Part of a small language model's weights.
Size: 9 layers, vocabulary 8192, 2.83M parameters.
Architecture: LayerNorm before each block, rotary positions, tied embeddings.
Each number is 128 + 24 x the weight over its row's rms, rounded and kept within 0 to 255. Layers, rows and columns count from 0. Numbers have three digits each. The size before them is the row's rms in percent of the matrix's.

# layer 3 MLP down, 128x512, rms 0.0867, rows 77-127, columns 128-255
096:150120097092124122147154106149142078113107131133138121099111160099137123134145132134093116135102096170147130122122144148090145175138140141100102163117144087080160101124103143113143118116109111105129166063146089165156153141189122116161079100146118081115111109139130118123163179120140080116048095102125133141138162096067116200138112122122119143109150160124129145114135107138157115098161
100:123088069102146127111123120121131115097128123124116095141165150120170094137162122138145113150128115114145125143117139134148141187084134111123108142168131147124154123136103126125113150102144120147121122122152135114088161134169110117109090161124084159098192139171114192125162141144109131153133142099116108113102141119153115116096126146100124153126108110109153085164138109111132140131127
111:122079056151101098126125144184145089135143129166144094136129104170135132160172097137124143128120116085139137124104151145131139097121151123162130133131082088138139123143172167119122133159123090133119152113179132103102116114110156126093173118121115110117120124129150111084157117137160131147156091161112167108112095125143114123165087101170129126156132106118165140105114088127123135097159
102:116135126155122147126120109136131144172088135126123131162127101104175151184153153114097127126147140102126105139114151114139135120134132121140145185104066102116104091077103144149148117123092094140177095103124198107157123107115133098118150151121114114143166141115052121107133137092072133105134127124156114139117131145146137129107160127111165138114147145112104159125150106112120109131157
093:129142153192078123108104114137130099157160132117108122137146108103124142144132118109129130126129130119110129117121104140143110090048134115124125161121103111095156088165154095071186125155145132108119131123145145114154141105091094131104069127104113114117109089121137142104140110114137126136149113128076090149115092134148150145136117141114140113136143161118108158101124116143145134108081
098:091140125137123137134102129189143149068085134135149154171112107117112128112141147107160118103110122110113122148165095084130114141124101127106181137090099174198090074095128117115141129138086158098136095172121096098096129122159111094102182109118115146159123084139106151152157120129124156133106127132116136118080127102156158110082154119157145162112116149109082151115143170139162132128153
090:141131097134115095166098119161130140137082124086137134120193051068126131112090125101130116122093148127106167118134114091144153129087129157146111139125144187147124126142087127119115132130137171111128121129118142098110102127117156146125097149133166147077136165111111148157120158135101128128156127126136133121144117143130132161150139129114144132161111179143115153149125156115122112125093
096:179109118104115156143145106147117115148117102174082128104148121135119122159118144137123115148160151137183150168088132136096107139096095170097115141146115115145118117125116095109177157143130120124103108158149106126142169145139066123101120133110086111156098106133126120120149165141122160146114136169115106127138128139100181151185137169079116121115140141136170155150105126154086122079168
104:152096114111127123192101150129126131148159136079105107103108149138152149146110132134141136117143109144117141168173166099161115128114146108123128121112140153144165109114139137139161173157127111148151136087111068160143121151169104133123131117126127130164162129101134106139115151160118166152110137079134137124160114122105109124099113124130156139121095114152127137161140102137107082118140
098:137096112150125140135128100103180130086138076102156119133153116125122121106103120108162135130106116085133164142118104130125128134152124157129089074138137150119141101134192125117097141123129155133123145143145141130125144138097127103128139140097108172088115119150161162089124116109148140130127107108179127113162111105124107160140160098131118132143128112113114101092129144107127129131157
103:118120095153129176178143121130094135122166099140150121150142133133145119115065149119140148118143159118105148147104165139131132138113140119092141109121111107142107131119121140188121104072073134105137109092158153097090106120128126135162112098096107096138086119141091085155182132098160148133152144114114125139143086155109123130100137114145125131145176142129125106166124154106117167138109
102:139118168132180124110118134104140173198129156087116171153099145198165092097120146144138140146136066146163139183167164108098150119116099097123120142148108103080166121151150123118120105185095106138103137097133165129119108143174127149083112134144094082175121127163139148172141149144138118151071072099122102124106133104137129110128136132121111123100146135093124152159123111113199134143143
105:151124147109093135177098148072154048066124140137109138155135158141160140171127170119156122100130093130131122086148104169113076108124140094154136143143120133122107123136128138129094153114126118098132121161067117145085141143131123119120129125142095108146127101138112101148099133130124099128111154106135086106164141124134103130108133146121127147133152076165139114177149182119162140126104
096:098111131101129095129136198088129160101134112118117156102131117134107126170108103107181142143127142104159126123140130088121143100134075158136132072099125133134148146146168113125157145124116166147119136136115130131115137118091124098135141146138162103145095122132103155129135108081153107129128125133107141154149144122131112102131167128163135116116110113160136118094135114147079157110138
101:139114121091127146145136116159144107118152163090104132157137139130155133088133147109096097138140117169149123149148120119127100141102133146165107182158136084124093124141077151139150165112117120114118138160137134097131105158136143126126120126201144106094097150113122162091103136099150120072132106156188100160121144138151119133105132126145124148141134134084153150096169102153151122131108
099:124087079135124076162109112156148128169132134149118148121157119135163157096130153106153105121108114128131143109107138129109155169124142072137176124069146114131155128087082136130145152130145121131137154138110119061100120117134147135097139112124106115148118113132121128145120139135150119110132179130126169102119171120093156159124105112167145189114148096199104142132144115147170115149114
106:116151120122134102099119123164127107145110154132158135140104115108121153149157158126152129142157154116111135134084127165112134111153116152151114169110097173106112120082083106108119144120116099086111110163108117138097102080095111108118127081112133155134149134123101146088153143106152138118193173131124117114111112087107124109114114114131096130144153136087142109125110124107093117123124
102:133127132135142120113153122122143104153125105108123146120129106161154111125053161151121128138107128138160138115128153141120178123088133131167080144101090130148089142120119108129144108137184097106119158129148166143158125141104178150108142145103113125099136108166105141122131094086116154164167128126106145145123135129114158120193113128095119194120111130136159125151172099117059134140112
100:135111102157157179134123151119139109132138107113145157156140111146081157109121132122167128119107097102099163143155109126167130133158099122115127115136119133138076077082127128165143116143138150191138117124149158117155127097112132070124113137147129139117115135125143091098101116088131165167083145144095101103101091184139107136125144107108143176124093137120107163137123201131133085107091
104:147154141156121144132124131104125136085114097116132138127143093084124155114121119113127123113150129119116137097106118113132142117157121141137134132102129129158147129145114166143125110141148148146105147124158112147173137098149101078169127104158160127116113114105135142135118125118093119137118094119141158138116102147085101090124166095139111113107115145105134122078107200134109143134121
110:094096144115160104105111142134136155132123169122132139079107122138082124143149096179102130143127116130065111155111117114124120132101140114133130101104079123151139128121174117145169153141122169167148123127149150134132119133125109126112122154131155115142121138144124178102137122117109174142101122166146150166093124110157133108141153118114158082087116099123158136107112113137162170134156
097:133160083145149103096177131170106156076158143179142172122143137103112122108125126100102118115113148142125139131134164115113106161129155131102120158135121164144120121142121140146125168109091168126105152161107121101099156134100127128135146151129116136071122135110089135152119154128149088155146136163167131121123072119126142141118091155148171109141155134108141132121116146107107139103124
101:128109074110088109120122106141125155157149106163154109169115211146129129120128121133061133135136103121120116134099109108129136127132130112093134151124076178073084115086152152106122118144111140157090089131106142143094155119133155143154151132130098160163131132133139132100145150102149112132168113109159118103140096085156096174117124141124111150135130148127117197111178120126098138125180
098:142153158122142145142087128141130146082082120108131151110139124130119122112123132115127106101149142126167136153114102101125128174169126132129116098164188133122123129147122117120163138091124110135146117173154119119082106112183150122173135118132114142100121127147143145084139113137111199145122156124095102160110141122156100143121194141101106114146127092128135135164128114143154137129122
126:161217159114095129119120123091148129098138127090126181143153116180082106136130117107120147098090182132110131088131112119143077120141097115135130143139110167135143134114137134153122181123146120106175110146141124151153107142145103103120110164104144149113141128116141154132140156123168111150147124086117121126162111111153092142161093138111113160138129160109102112079116248139086122098134
100:124130103093127151102138145187133070098150107126141162093134102090174113119131152106139165140141116159188169111153096196120137125065177152155116121140173092125112099160084108112099158095118109097201105081109184135133115106141098123152131159137097102123161125130135130102095085126170152094186163072124105151141125115141123137132106138112115150103110131154127138134131124104112125147142
098:135129156169154117028123108084151098122135124100117166151109133174142091131132149126116134092140111126131158121110113130115143172123162131145091136144134113117158132102096104143129101119107156150129140145178104118088130119153166154178145135123140091099145145101116146143061153132126139085140132097103113145149107166111137123117112118125135087120136149128157151135135089087127124158123
098:105142140149161154158122089104092126125116167137150110130112130117154103107115141133096161152133126112148183117144090132137156144110099132127105124061123091116155155093123115131152088110123124141155157112131084115116171115105143119099140147183117115137140105150136029157135126114116085136149121154110115153122139078139131103128122130114113123117121110127115158139110111092134106136109
102:165091118138106119110140133112134120151135138150120114160164104150130138121103129123125154136084141098120134137140127138138145116107121087102163125101147129127135173150149110128130140211132139143139141077152120149132127105170150088127137137157126164151109106156129116111103138147126164145120126131068111104145105128139138107181167091083153145140144105125131124132139147128103095137093
099:118180126102123097111148126097110120099150099135123120134145187123086116125178126122140110156128167128090113138109165148089104124139116144144116106164150111113153119108071092114147127116111102136162137144169118120127085128127092101133128123144151078122133123140126171150102090168116129129118150121106088120128118154097141159133105128176099093146147152152126096116139153136152138150127
102:148158156077139169183140138146094189125124142147083124100128121136151173121140137106150097144119153142096119069058106164125125158155125151125163109141143115109144157144137139103144122171145105110105174136146123154133130099151121128109136160180118151135117149115161115170138131135080197150096069137140083122105144148119111106076089120149128106138132100095183113150097116154153164116121
096:115150138071139083098144114141151119123134122092081127106087078124162139121117143076141139132116105133136123137105115154155158117124110132124155141178087138157117125113181093100126161149111117101127133193122142121125157134135133156117096147115145106172080147132162087121112128123114146110143130102176111082158144147134160093144147106142143142113131114109158143122148123182108120162103
101:139122138131108175151113122145093112138132080141153092109108118144149149111125134098096148145110166092123138088112110120104126115087136124100146146139113120119117101126203149158137090150149137122104131130141121118086127102137097114157122108115116141149128122090117172140145177162151116094124165126113074084147165140113075098131128116125153121134111120097136171097152147107112080172138
093:112162110145071138184123096165138155144094139149105124108116159138138114122123131108146131094132110117099153140160126063106099112123121126121114122133083113122122121127174130140126109126109134133134131125141138149171167118114126149150118116141094167139125100179136127123129114103131168134097139111149156138081084086118139119125138188151162117158103103165144105151113102147164091128166
092:169116122167110134106096119082085122158126142160107123105126107104131122140116147142129162127128118163127156197110156118163136144173114117110112090110135151162159084148146167088111133122146116153196108114115127093109143112152130136128130124103148141125105121140131160123145106131119139111097139134141201129110117139111107132147102156134126126088127175091134129089129147131145114121134
101:120130078147124120124135161114128137156146114141107079130130139113086126145131147134159153145139148158136159109110115132105157075088178168121123152138095127176157141104109101082129131106112098125139171131134161104151121147119115098110138127110150135145141138170131115099150152077135138112056122123132128098141111098135132096164115100163081126121108116119133125111080150137130126137103
099:128170143111101152101122168139140150143162152148111094135147177125122138156118138113144163127149099094068148110124154140111169120163121151113163135093124125137146110189171155120095126115096160138114123110153099124113113128134134156124116155133149100117115126118122139175096076110150111121155144113099086099133131122115144141137154180169159093139123124164155101126108123112101100127149
096:126075101095127081191145118117135106103153144148144119168064138106090133129123127142101080147128129173096120162125156155152091113136119113157161158137129134109156122179121119124150134148099151088114081135102141087139152124108105122107136124101191138110105124198097154118138133129146135142115121160181118125123139079112143144128131179106123144107130162064123153101106105144119122112165
099:105133084156151112146112098140118160100118161168133120101123100112110139180109162111152124150144135122157139117143109141136111127140141119141113106157145111142094093115128172140115085067114168155137156135105135157130144127142092170118145139136130149104150123109120086181135114168147122132172128115152129136116164125125111138141128085145079158166152172194105095127141171177146125106120
100:130112111153160131104136115147152148104185143156108165093122195128121118101096126118102112134118133156185107167182134105142123150121103131167118137131145090143106147160128115112095143129125154128109110138128130077126116112112083133095139112155120171118100146104123121053169137164113112100092093114083106125096155135108118121114102155124123105148141097125147141149133108126110114138187
099:111132138144111128136110137123166146118184091127139195140139074129154142176136120106109149089102164110139123149133137107152127098122134130118091131114123119132125106124151111139149108141125134138115095128172106126148104132149147116139129079119120133155150127154141094139169127132114121111180126121097113148095093169170101137108134129116126135130106130156111118143112188132163125126139
097:115113113153138121113147203140115116108164132109159128119153090144142132132133146115149144142156157140131083088128131156141104096129105151140143155161118100098113129129071103143097144147121125116129144178124140139148100136140124118160129179154101138152176158137123166076129144120080115137100157149137100135104124147090146134139146100156106137115149118118125178136136179112141122128102
102:148125122149101098083143087086108103102107135104116128147144106163077068116144119125159114154130094089128150143106091140128141131125132114115115162117127158127124126110104060143130129109130116145125156119131132132107085160097118146094121135135161135097111139090130146178101145153124135132160149153149133124121129149152175103128108174151140115154107096146143149106144126138101089148073
098:108103114167144149098134152100120105097115102132113163154121154146137134085147141161116138129158098129157100129098132110134151129090103115166136114152126092070123148133070128120094168106137111117133156157167161150131155096119112143144113136131141143117150128098166137135136108113130078131107100171050118111145135116124115124080134140106164120153135163127148100165119115138137178114127
101:103135111117102132101121161156109170127159140158109151143148185096154132159123158156147120145131148138138100101120145095110120104137151112109144147135168129074113153135159122096154110149141122139111166136115115138099135104184123116085145141118137144144110119118128128121116072112136153129084080118115067096109177108072079116089138157118095129131129073136117150116141117146142101150156
101:123138120183144107154127101111139164118147089124160067100118167168124158138081147120138135120101118138119126094162132087127128103105165083110126123105127105088110161121127086133130147132112134106088110111114137172111120108108147141077141134154169105148087153159109094128124157120138108126113119145168122163119150106142122117149087134099139137136128135150104096139134174128154114111121
095:110141108055098130117128120138140110147118128065135123178155116141113133120170115119097136115123119128112142142139097139106109143208122134096138154085100140152161133083183115148136116109133141151160131114042158164147071125128180173125128131114134098131139146144136084079105112096122135130145136131148101117125163127120089138133088118113135161099167092121134152134109086123126122109129
097:118168105140072130136108153115146184195162126128089101105131086111153154088153135156141132146120143106095171120110158087131138125150130154137110133132130135121158099148185138122105100132144100158110156113137116140146097116105108118186124111130117116137123171103130124134169196141141134152107103113112126079114107141132109120085122124190108089105108168106149178144143152128139101143146
110:158130139138149114135092113091135097130111102094119127141123146139132119120115149126108134130133088082120106164125161174151159102148148129097146109095090172099113141096158140126139125105131124143104107138134187164083156143100153148165169145146151154101173126108123067149136139115104119128144131140121161096180166083160198135139109128150105142133126115121165095096144114116131149137092
107:138136110158108105096142154107150122099104160126098116140086101136121150110094103129179171101122148128108099117146155151145092138168148081164157116150107109157181133129157165137109103154110098101131101172143150157120125121153139139125145115110090105118125093126167137192148188123172159135142150058149148132108112120140108123126160124120121127147133142167180133159139183103130081098120
094:068087185100140098111118133119145172138127103175102107135104129109136134075128139109130142162138137115113117150113117066154146114037099142145124128136106109163104107139098162147152108121132127142153145110116137110107131120122195124103110134118148099113151107111121125164111089142120116136138129172110147127131165141150128112108159133110171109116159142118119128139085095109138162121096